Weights of a small transformer language model.
Architecture: LayerNorm before each block, no position embeddings, biases.
Training: a variant of Muon for these matrices, 745M tokens.
Each number is 128 + 24 x the weight over its row's rms, rounded and kept within 0 to 255. Layers, rows and columns count from 0. Numbers have three digits each. The size before them is the row's rms in percent of the matrix's.

# layer 3 MLP up, 1024x256, rms 0.331, rows 195-244, columns 192-255
095:125133145158096183125145122119113165154132118124130104127125148130186139097122146138097111138111109150146061123165130099111142149101123170147173135149108117134130133127090108121117127148111098
107:131144126104116136117077133156151143120084110148098121117127112137149109065117132100151091074119116101109130136102112111129160138133130140120141112130136156109138093098093117149126129124119124
105:100120163146103140111106147141142121169154123169134131108114150134130133128098120107139097143116154142137146110170143138108120132124125204146133184096148127114104119124138140107098138101172084
095:143126132132124146172100148104112155104131137098166126128131148104118130158145143097159117145139144117143141103088149146146127125119129150106122127173133155064115080121114065104106139148139143
099:175136106086086124176143087115158103060149183180169128080116124109151119116104133117143184127078131145129117123160141130115119140121126156105135098155098137140138092107107129100147102143141084
102:101152146119109139136156097123132122111122159138114151144144196114150155089181141119143125115153170133095077160137131110115125117142118134109124148116112101166134109094091133105151145122132082
085:145100160129131158118134152142069122120077108104129096104124145126128142131143123112137120081110147121159090145149147149107149116103084111106122126161156120130161136119135087156133067136084134
085:152132138115119138109192098134151170104110127185105143129134156116117164112123117125140132125135169123135103128097104167162161133085120162111127114104110160125183083118119133100145133140107125
095:138147152128142116105158121121121141133131106140171089125128136146158095146116163133145167108141097161150061134149102152131156109112094124096125101111135147127091096133101160144123160106125107
092:170132126135178099151108084104167101092115097168167142131103118104107164159107111135170078117130139121109154082146173170099147145130112120130153135102148166097116147117145169127169097044112094
093:125118130145122122121142093114105114132114132173153138093136132130165116113122120144137130147166119098126112163086069146062131170147112144140096158121130108101138134159108122146159095139111071
091:129131177145150129085112123124127147155091137148153113113142140078173156164112092134065178137141094135154115125139145124127136114177134121122156141083109117103114142107135140133109113129118101
101:144106138080164102111132102108154101130147137125100150131144123096138132159164146107127147147113149159107160157125083157127135136124121124125096109116128090097119119135135147123098101169130101
092:132120124148115140102147136136139129123139132112126113145125123149120105086136121144182114164142136152129092123134114138123133109119108138150143111104141160137094167178133136151133138098139174
104:167107158155121135110154125095142165101131144108117165134144065066137108122157116101099132131134114102149127118123115125161142124147121143118182158106146142098170086145130108117164123125113116
092:130149093099116138130109135142133158127123123171138137139124106099115137125100133113118184124177143157097110134124116112115146148156123129094099118123137114123087103128072087095111155095093114
159:116138102101206176116138145122125133123121103105126151143087153118179113095122113132135150122156131099131092097118131121121152107116127127115102101130084163132149105153122131095112103105139136
088:168149146126131126148117118173087149130089148136118129108116152135157157136130090112119111129147099144053115121114163136160124075111159129112153139094115130116115109180116130094119106129139128
097:125144098175162140140127117162088068132159111123120155126159187138142145078142129137144112161163181138145110103144130125157168129127101096132096112127145109099161120166142094165102157119113133
111:082105145154121099088101148105133125135144118107099132163110146142147127142084162124132124129098139181123157124088115102138176137160124159143137073134127122103116144108109149128119119140141106
099:073152153111079136184168120095171111126133105142156138166106104120154110072134136109131117144132143112149113158120137176079142100097122113109136137162161143078140109116130150141109138130116105
098:137131125147107092144135149151150167095147130111121128151156069140186093124137122132155123121120179123122166166111078135111170088159149132115149133086081147155123121132160151092115106189146139
101:117115148117154128136097095132092084126071162108099167140117139113095122146090143158136130115155120119154157133082131138127151124147147099167108104131162131131172079156152140151144114108120137
100:094106135116116143159164112129118127090116161075134136136162141124144063202130139127163098148109151112122157137112100129142126124147148137123116129114156158134149096119123166118118151093135096
164:130109158152155102123114095098134167133141094121139130135124081061171122142145118131119148130115142114123148118110147111168164101150100133152120079140172135123097154116119117133107109154140119
091:102157093152156121123100167087131116101121183143112091137130145125137086114153119135156130132137108126147135089065140132126144120126131081123140062130114166146111142103132122131118146152113113
106:137142170137118081107161128102143074115133144119144109135150148110126159100105102078148173117110120126120142166112144095112131087125130128103126177122131151078151134153145100084173126128142115
093:141127149075135096158155097106133102159140116140139104116077110132111077125139102126132122149111111149147103130110154123158130127095127155140126155126160106145094132112127115114131140132149173
112:137113130162173169092139110149111158165129134143125138106140111138148118107109109146108104128081103109114092133133123165089135157119122100138141148112143119104152170085127129089128124109152120
107:185152117138128094160123117115116138108111109142142164133150099126096134143116141114135112129103129156121119155120105116116119159112150135148130148129101108119164109117147109163163169140117117
098:167109147135110103165119134140117141106129097113171132139118126144149100162137143121102134107113080126089138131133117148118151120154138131157149157153142121108117126148141150133125135179100081
095:125160116155115073167120109097130070134113105113106154148144096095101070087083109112162126115137137138119145130116133146137116127147168137164134144166120128150138088126132125138133132113125107
085:118169143184147113173165148087150112167171117089172158159139141139123146112108120113108142156141096156158127180131164128111106110115145109119186121163104105163130156066114141122136074102133138
099:138129143116105096144132121105111188118129128144111154147092076112169136108135118135122150115122116098136151096093133127116164136145118081126152140132145093171111160096146094123138110117135131
097:123151101118154150120072136135135154116119134131098095093109119105157122137111174139122113122131143136092153128114117143144138147148173107158161149121086122151069164154152151172099113103128115
092:109158139096105107104098081131140140139137114108140089131127174138116090100099117135074120120133153133084141131169100145161119125158156116130153154110133112094171137088112140117178124146109138
103:123116144135147125135142148141106088115125097134139126114141101115157113140153102172117099115108122144169166128109157132115119168133113132137138099122107072098138107150148147110092131129117111
105:157119087086098090124131151150111097145153133134143085129128175116122108133119143144114110158140132120136133150081099105127170119082117163137132184119104168107102135155104136135124117139150118
093:118164157114108137144157108140147124116166147109190108143132154123126133117124092135114119129128115105124141127124083132136151106121091110119105164118113135096116125155122164130086068121108124
101:123121149150085113115092075134096097128146090121139161168144113115133137179133165142125099139128100127154121137123156174151184146157106124121114127156169108106141118118104149194127122135084112
106:106108113129133134123111114160143180101154099137175102110171136142114121153105158114125127171125138103135138064090125122119104179109107138133114120089131118137110172145113182144130144170111134
139:104101141117155157133127131105110140141167157104122130105152116130132115173108116120065113164150148095107165138127122156108088127132098099145138115155144141188113131098130156115159147105142136
115:155108114086111152135143110112151125145103146140152153086163119146110156136148110065150114111129114122126110141190116119187149123126171144118153115113161167124127129141121150122114134162139120
092:087135140128118122179133147103164125151094126118137149109138119094123152137140120136122114100147091149132098134146139131170166157104129132140126104105120143130153148124129092077118148089144107
100:102120128121160140130125147128124096116072073151130111146150119101167113133149156121141142042145129102124158137150147160130176091079135117134121126091144136143141105104094140130119112135119116
096:157119151122138140118131103119142138165148141124154111143117129122100153141155130111137131099128083141132171130125092118163126130157143125163125132144131088116128063155087097101146090122126094
106:127143141137094122079155148153123099160128097115154108147117153108117110110096096137079131118154128122163103116124126133139101142125151144140183142129126119127166100118106153109105088098126104
093:165134145087151076140113092142170134155097128164136139092134130125093144152107091142119128124111117135117158146153117128132149168140089155121110102097115132141113157098127145077084093131127124
106:136123176121142124116099123117084094150097100087112067191106142142105131117129142139136153101139087160134153139096119111122102090154126130117108126085117131122141139106112120114132186175102084
094:127155128127158132143130129144097117178095145120126095133158097097113148115128108106131130091139117110141108128119112115143122124138135176076152146117093182160141072096145128073142135073092137
# layer 3 MLP down (transposed), 1024x256, rms 0.256, rows 195-244, columns 192-255
084:105125109115138147144077146108109113109116139135098170113133110150079113143139123161116108157118124102100182110123125135116132099114123086111109123135127155161076138143104142109154085113168176
106:138126085122093127098153109124124116116164141136154113200120090136162104108139138172084156157145144145156157123135168142182123118113147121124127116155132114117105104119159161124103128108083153
105:088144113103179183133137138175139107152145149097148103109132097111126184160115139151131154159130133142091129123117116125100148151150172139112129130106146131170132115139099125098107158168121156
085:124124092125071132133141111145151121185115117119117159144114185115127095161115113143141118155132133138120171129161107140101122148143102162135122155121156114120124144158108122180123075126129128
105:123130107145113093160152099097072121096141149141109119154142185143152148111100111145122100124129134139133117136143141131108108126096166107155150080165117158173139133136140162131107141149110107
094:106114139157160142121103167063172113140110131181129153079123135119115118119103183114148121144143121135123113172147177133131139135110147109119145116136156082164073114156132107130121131143087142
091:187155111129117157099120102133160138123116109109119112147106177168135091151126148123108096128113161141113110132123137164099127118155101121091134160112123148128122130126128091139158157186087140
092:143109072140116154090086173122088107151095129167167121157108131087130145153117146091102142126139126175120158096137132147100169155113094131152121130164154118151108101157146088176157129121103150
093:144146145141126118138125088170166108080104137105115160140131142125163144151105133130139144134134161131110097140144123103123158168134170136173113167150125136116138162102160104123152158104146101
098:128150102139131115105152103129144146150108092160124115121126167134127151136196149164124123155157174165131122136162124129132158150119108164130110132114153141133104152153111130119129077095142122
095:147129129152119155084144110146112075133086143160131103150154117154178132112117124143069137097147078105137109106124108102128140118138137125128143120138138124114090167159130135117104123127198154
098:093120108125113164130083151113099142120131166163124092122133133148136144152180172134099138135124151091121118150100142123124135125113130149150172108113059127117105164116103107158112149119158138
100:077137086140133143137149111118131141146127123127152152179158148139110150136144118155127118143132120138135089197118079143136083111116174158083168130099141147160107143148155077130177120135139154
090:107132117103159073113112160110112129145055148113088125120172124101108141158166156149091148149114148106155150103145085085085129161168110156137129144151100086158129122135142130094130136169111134
088:099160133108055135140085120117161155077102152168126098106119106139149126101121175141124113114074103134156119115095143152136161116118152183116149122142122119151102085163126109150105130155129174
098:157097122107079157132130118158089113067117113146098130115107154122160110128094126167116134081093177119120128096109165158144131090135110079127155122130135133137112113132133132144137112061142148
140:103136139154012136082141140110112147145159112117107157155128145136145152131180101134145122147154142092103133131178154126122141120085100111156110092165112148117144131150122163111105140153133144
111:121124122143098075121143069146110111145090117117126156109134125128129155166178122133110096102122144107068136146073155092117147084123099146119134108129130157113146105114140093123099128132160145
094:164109094111131128135126106144147139108182134115166123128126130091107144131126133116102103125163127133118144112149108148124150109120099141179110131146160139124094113105111145171076154131096123
112:110152089153000137145139158127101093127177123124111168134137143097102084167132099129113125115132140113109110130137139080094100120121123077138074135173110125138132082129149172140165158122140136
092:134101116166114112121171170127147109152158125113143189122120126132145174172121086126114114138087161125104143150080151135142143157147131112123133120108146133130100087155125116137106122139095165
090:147111119125113124090109103147156126094142115145108131126136147127086131085127119130118181122157131192132152100090174142154097146132124122109160151113104111133150076084161119132095107123198119
102:091109144097204130148179081102110103171147143114088168104123130126105143133111122124118098090137129163163088100128106153116140140111162098124109090123133163147146132121134113142151138152145124
102:113121145125092138168129092178105128134128142121110113112125131117134100155101110119100141084118142075104128170139116116129097134144115082164086121151136114112149174119135143154083111100129131
147:075135095120000105113149114106125120120121142140147128111138083118160128144114146142106123111109127138097141148130126127101132097157133089137121134129112145159141124147129139143129112147148147
097:123138148092040134111182115137142169154145094138153152135104116098152113193072128112135124095132144130108147138143092102119128104127124156145114178106139124118112121135121117137150132098145126
104:146111118128137110109151157069128150134137134122127113119160134110140126152107123129157121145133155156152143119119104132162077136143087134118143089151160130105134143098121171128141147142158141
099:146127132100080103173149157139129133121111190111135117114084129129133119136118086148153102094126111131139113104110107088153091113182178179103121100146130141140107148122125149157109084138113163
109:107169166122071137124106106128147123130136115130167134117105130099121165096149132122108126124171126142120082157128133076161107150099148140129103123121130134114161146202144086141168127095134144
078:122096172141118155095132146146089125129103107129144132110114149102161135107115133153154145145116154093126135121166175130113144137110107099096134116108110165149094148120120168097098109122151159
102:141098118146125144113136120137149156159122107101105163097180137126119159149173130139107085131097158096111143112169148090112113121156123133169086139111082154163127142141137109131114133145140133
097:142097146132118161137112133158100147144138082116119111111148159141140160161129129122093123111125103143139161116142091151091131123187150116100100135136151134097144145125137152099111090113111147
089:111119125094080176115098118153139138112154113152116070133110142113107180110153102114137117080141137154103105122173077130086131152127159142148139148153151117070107099118167154120123132115180098
122:122167117132007120148138122139156130180128154141119127148104146132143125101180059149087145123134109090119123161136114134139161081164103111096150135122126122136100125097122130166120130105122143
092:149116145133131102146173113129130103123132122108118149113122125171154128145126099131135154088153119118155117140133118097160127084126090129082121100142166132121187130112115071080180165169118112
103:113077140159111131115157122106113157134146070108154145100134139121111085143126140105161123152134160130097127126114112146139096117098156132122090084161145157157163113147137095152142112137106120
108:158140161089104107116166135082145156148083161125135101121113133152162092137149174088136121137094141121119120135133133090114109185112138176142136146143119136139124105146122157084144134172124170
105:107063104143101148092087115147120150127150128152147107113126128171153122136128106137104158109081147132137128146138179164163114133137124129183111113121154108131125148100108088096124123127095123
096:130152143133075159152153147112136154088119135121138120146119134139118156111137133152093129112150138108149148146145119110125095126138112141132064136118135124116137145162136166146100094154102145
102:137128137127160125181109103107118118113151123106123144113138138149141160153147102158112108101100112152131140178162152196114144122145125128133136121175100142117129132087158135132087099144159172
098:155119143181086138099148111091108134126140096086150151111134144162179137197122113120145146112075120126148105134097131153150076124129110118119123103106111123136157150161163136120170110120132134
144:161101144083098116097112121130145173128093108126110138114118116128114156141090147150144143088139148132099129155161105143130098128131140154108139140128170141137138085116129136103126164111162152
108:131187149128180150113117123100101133141103158128110083143120116126142104172122100143184186123121124134156149113139110127148183092112121184155128112108111131122137126128133085099154126131182111
101:136145124128142128131112161125097116131094136095087185097148146136092137133106130120118160105094156102144132131100154142103125153154131148120170111166118160102084116155126090108120112132077114
110:130159130171187162107101139120154111121146101137118067146137123164144108157150142115155144096165115097089112139136122104112155102105136132104147136114062136118126152133118120147143128106100132
110:130118104096164112155157097167102141117077120097120109157114162140107100143129137088129135134167170148100120163136120184145131081121143123107129118117082115107115147153135126107124152145133118
114:133129135137137113113103106107128153128097120100146140172122175157103143106120160073101127114098095094139073137155149138172117096085132138170156142106110144158169142143115159092133111145086093
095:141152129153194109096104133119137126147120166107150179086089129133127171148117116111138115132139126152111132133172122130081119125085090115104167102149117106142135153134138132155145156109091101
111:133132134116142173125134154158135134124125119164111131080119109096164077099160156122159130118087170129159159108145134109142131146109128108112160057098122103171105101160153085113115110113107133
094:128130153149106103082132113145108148090122130153113083121089137128121130119153133141138133078141163107116180114158172134168136141158105144106127141152149142146109157132151131157098080102095115